Weights of a small GPT-style language model, trained from scratch on English Wikipedia: 16 heads of 32, a variant of Adam for these matrices.
Each number is 128 + 32 x the weight over its row's rms, rounded and kept within 0 to 255. Layers, rows and columns count from 0. Numbers have three digits each. The size before them is the row's rms in percent of the matrix's.

# layer 8 attention key, 512x256, rms 0.0427, rows 160-170, columns 0-127
102:132180149103116165095110100129121135081111164128166118133091131109183096164148164139141111167152100143190192097154144145159133106148150142172027093160105183080068097150146126166147120139102099170121107149109116129097145173162127129069116128139113161194138132125121164140122105112183086121128146123103122129136173088168165185099138161129140101102128080127104120094092136149081049091129
093:136103100108084140096099145135099125131143141124169156109061153083135109133177134138159107107113194122116087126094137119099080133111095113114150111125093152161149151143098092138117139122207059119138106128105114079118117129176118122053102148155054138176104141237178130151139121155128113150172175164138094123102067147110140064165081127170164122104135146143127126125164188138113093188130
101:060072170085111120141177161131096077142158099093073113082126100139103157092119109102098169078139091136081095116150099115119154128098135154106122118127159123152116090095106098112076098095089112075096157109194149164112057124131167104158099112069160122128163110129127154133084179123114166101094151081135123118138160136143104083152098181090106164182147154071122118129083125120107180131135
100:162113079138104167101102129148103157120108110104173133184098114086129133129165152113130149178108149148148117101132101140141080122114139147114088125140144159158149148161186103167105118106172160161116073121089074135122139083100088163167088132188058164144142126173096132144066083112121109127170170166118127087154083084088114120090141086182128085100121100133110094040146141079116051117108
086:164142094140128163145151094096141171147109146223130118107110147133161177151126138138170094161125148106139135140133145074117107142135137122178132148096112164099151125063135099125140211125130139118176151165082126165069200143174151139100140155167121128100132079083170126152159101187136046188081097147124164154127183119148120117136140125112158137120130137144183135088116052114142124138099
095:154092136102129119137129058167153088131121146135070109101137115145100133134088158076139106160144091097129118104124094139126181146139172139137088115120161169076118129097086165124172132136111145065159066063170138147138179127145093050105067114169107080089132190099072172147118173135136175184104137087181104120158169126093058157137073119123164098141138126128119079119110126125162166156199
101:143206108146118149160061111133193173113147142106146168137133144113124108166140129166126147128067124183145148123091128106133087158190102136109118168104053161122161151132124131093094168075158118129144212177121127175120164070111132176129182144146105178160094220101068123072199097167164126150134090167158127150095087162112141160140141094138141088152122150176144168129115114133085086110106
086:131081139154121114078144102185070071139130101065103105144122152148114160113131132080062147142157119117106100128079047183161156112101133137146140110113166115143123108141120108125134033143100137126093105099173178080153054086096145157133132075109111115125141145151119152147066119065102173102146157099113119121137083117158114091135093137157114139132076156117160121063110154103065123175137
096:131050156162159118154093075105160155096155142160129148111135151104131132166088128100150092093086182140117117156144100095122138166150153100157140162165110098147125124117094147139133175089125101087167119153080173186106147144138187140133132150137145062094174147154117080121131072230079174186061130121159167124094128183100126180103078155057104118139140099115147119150148092171151115118100
107:147107150093156177069156112112144123157154171114102138167159196127115107159090106149109131180112081139141100054151171094154116131116143112140113133137162131114152181136163084054068171115146114137148171169133137115060126123180145120123106161141142104117121172125110117169104141139064133142098139135075110152180088168123091122184172078079135163157126142169113089130201136136103103117138
102:157024182125088173126127125143177165110154108083079134106177187179154141120074199066167120158085133138146136140113106107144140139057131099100144128136120140159131133121078150115138185095153133093142088123128160084146161096081131140166162140086100112142137126107110073137106076114169152173146137072118161153065146123142106155093095094206063149172107141097111089167170112133140094095152
# layer 8 attention query, 512x256, rms 0.0426, rows 161-171, columns 0-127
099:159118133193110113086161123108116108114162075190091120086158106109060114112108075124139131133131145113136165122145117120096138176140170068085083117154169066085138152180173122094100129192115162140144086123130120203083090178183149143203109157150179116133115106132070119183122115159096077123143169096135075117151147149103182125154166171067121151161117108112167093107139187146173094081098
103:176142148138132096151131136169113088105085104086131102137083142179157116120122153133147081060129071160090081084175150163103079066198075148166166109160116108099093078098126112101124107147138139106127150102141178116174160111088044149113091168120123162119210132119057122077136127143073194170082119153101137179147111105137095098154148163095109160132127161140128133150152082118142176140158
090:150126184138143115150199110089144134141099139138129115171137152149089124138140148113045156162112179068195175149097122085113138129184176103051175094147119095116158167191101096191136128060186146148140083129127147162146107162139093164125095159103117124132138168099059189166126080164139158082113124117084140076092123179135139093184150108135130150115160109096188064115143091143163113078128
095:090151068142115103143146184117109162140181088108148166099163086142104142141120163133095080181117165132146186115087131119160157168070152163097090134114088158122106156187122085133123135114165129129140144211102099142135154132118176152135182114130133113097081144138154171165167084164160117033150132168179119082130133114107120162124079157153142129118161132113143141129087148130114112080146
093:144198106098117144109179125113120158105134165057183133129147139117155099109122169131144231155130128130150155113126116185146140116096140158157072173073146145133177098147147123164144107116092138154154148103131107114085140120120176101121203084133147179126127113164144051092126089042126045119152112120068061181153123077130133089130146118163121114087150143188074142118122103120145132107080
099:134081103115157108209133146124126096158185129137136112098137091171136123084171083106104139146146102120091114124158138073069104172125090055135134099143115135113141126093217074132119127136170109116198107162103176131141064151156156096105149121092141140142080105115133106130151095163113117095144138123144123120136121148115095170152102181072160094144130109110162177141128189168127181120098
109:150081111117179101145148143169141080195135157112070075123131134134098155160146082088075165070090147148145052162115122188135147099134138134149171142103170119150092112096126132132072083110084141089175111120152141102129155124114134152089074169094068144117156178063101109069151188119100188101101121116128158076108153087128156173140129099174099137093130112101120104094094150090116149184178
108:088161194154154153102161152143132117131077123115142165096190120153114125148094156128142106128117103123091155113133134087137151127184157185166103056162092095076161124112138113151182122101159103111190153121114123118102168138059163150148114101128147160076134153110153121092192082116102144152111087143109186145187123118104065114160119106144128208119120170139118113195115068094138145147149
106:086092100053122156173119150104070102137123104135104166049135111173063126091156075127115113098108184101072127135154113091127126133110114151124140092125125096111115166092139138212133119162167113098129133171143126107128091152118101141131123123172093131077137133179126164167158118217147116070073109151147112119149089117088101119184063204117145170130182142119129112134096106099134127093093
105:134131085118125115081113160162083128151076126076137054139174132123081161182094065128098216140109105120157150106212169104188092103163149138126125128117092154139163160110148149136187123116110130103109126115092123127139147143117173151127125154072087177080103113130168142109177155107116115121132100162127141153176073088072102117145092119138150138148153144103106104168122095057095115148141
101:109116144136139118138099071102076070111083156116154143136134142161084120087136143157132100109111110122099101133088148142131173136146147153111150136171135078148126155131111110145112130154125070135111106117108143158129153130127100174137090096109044077073165107179154120187142101139070151055096098142152144120140089154184070096144133176164187140120119093126101085181132082147174183116168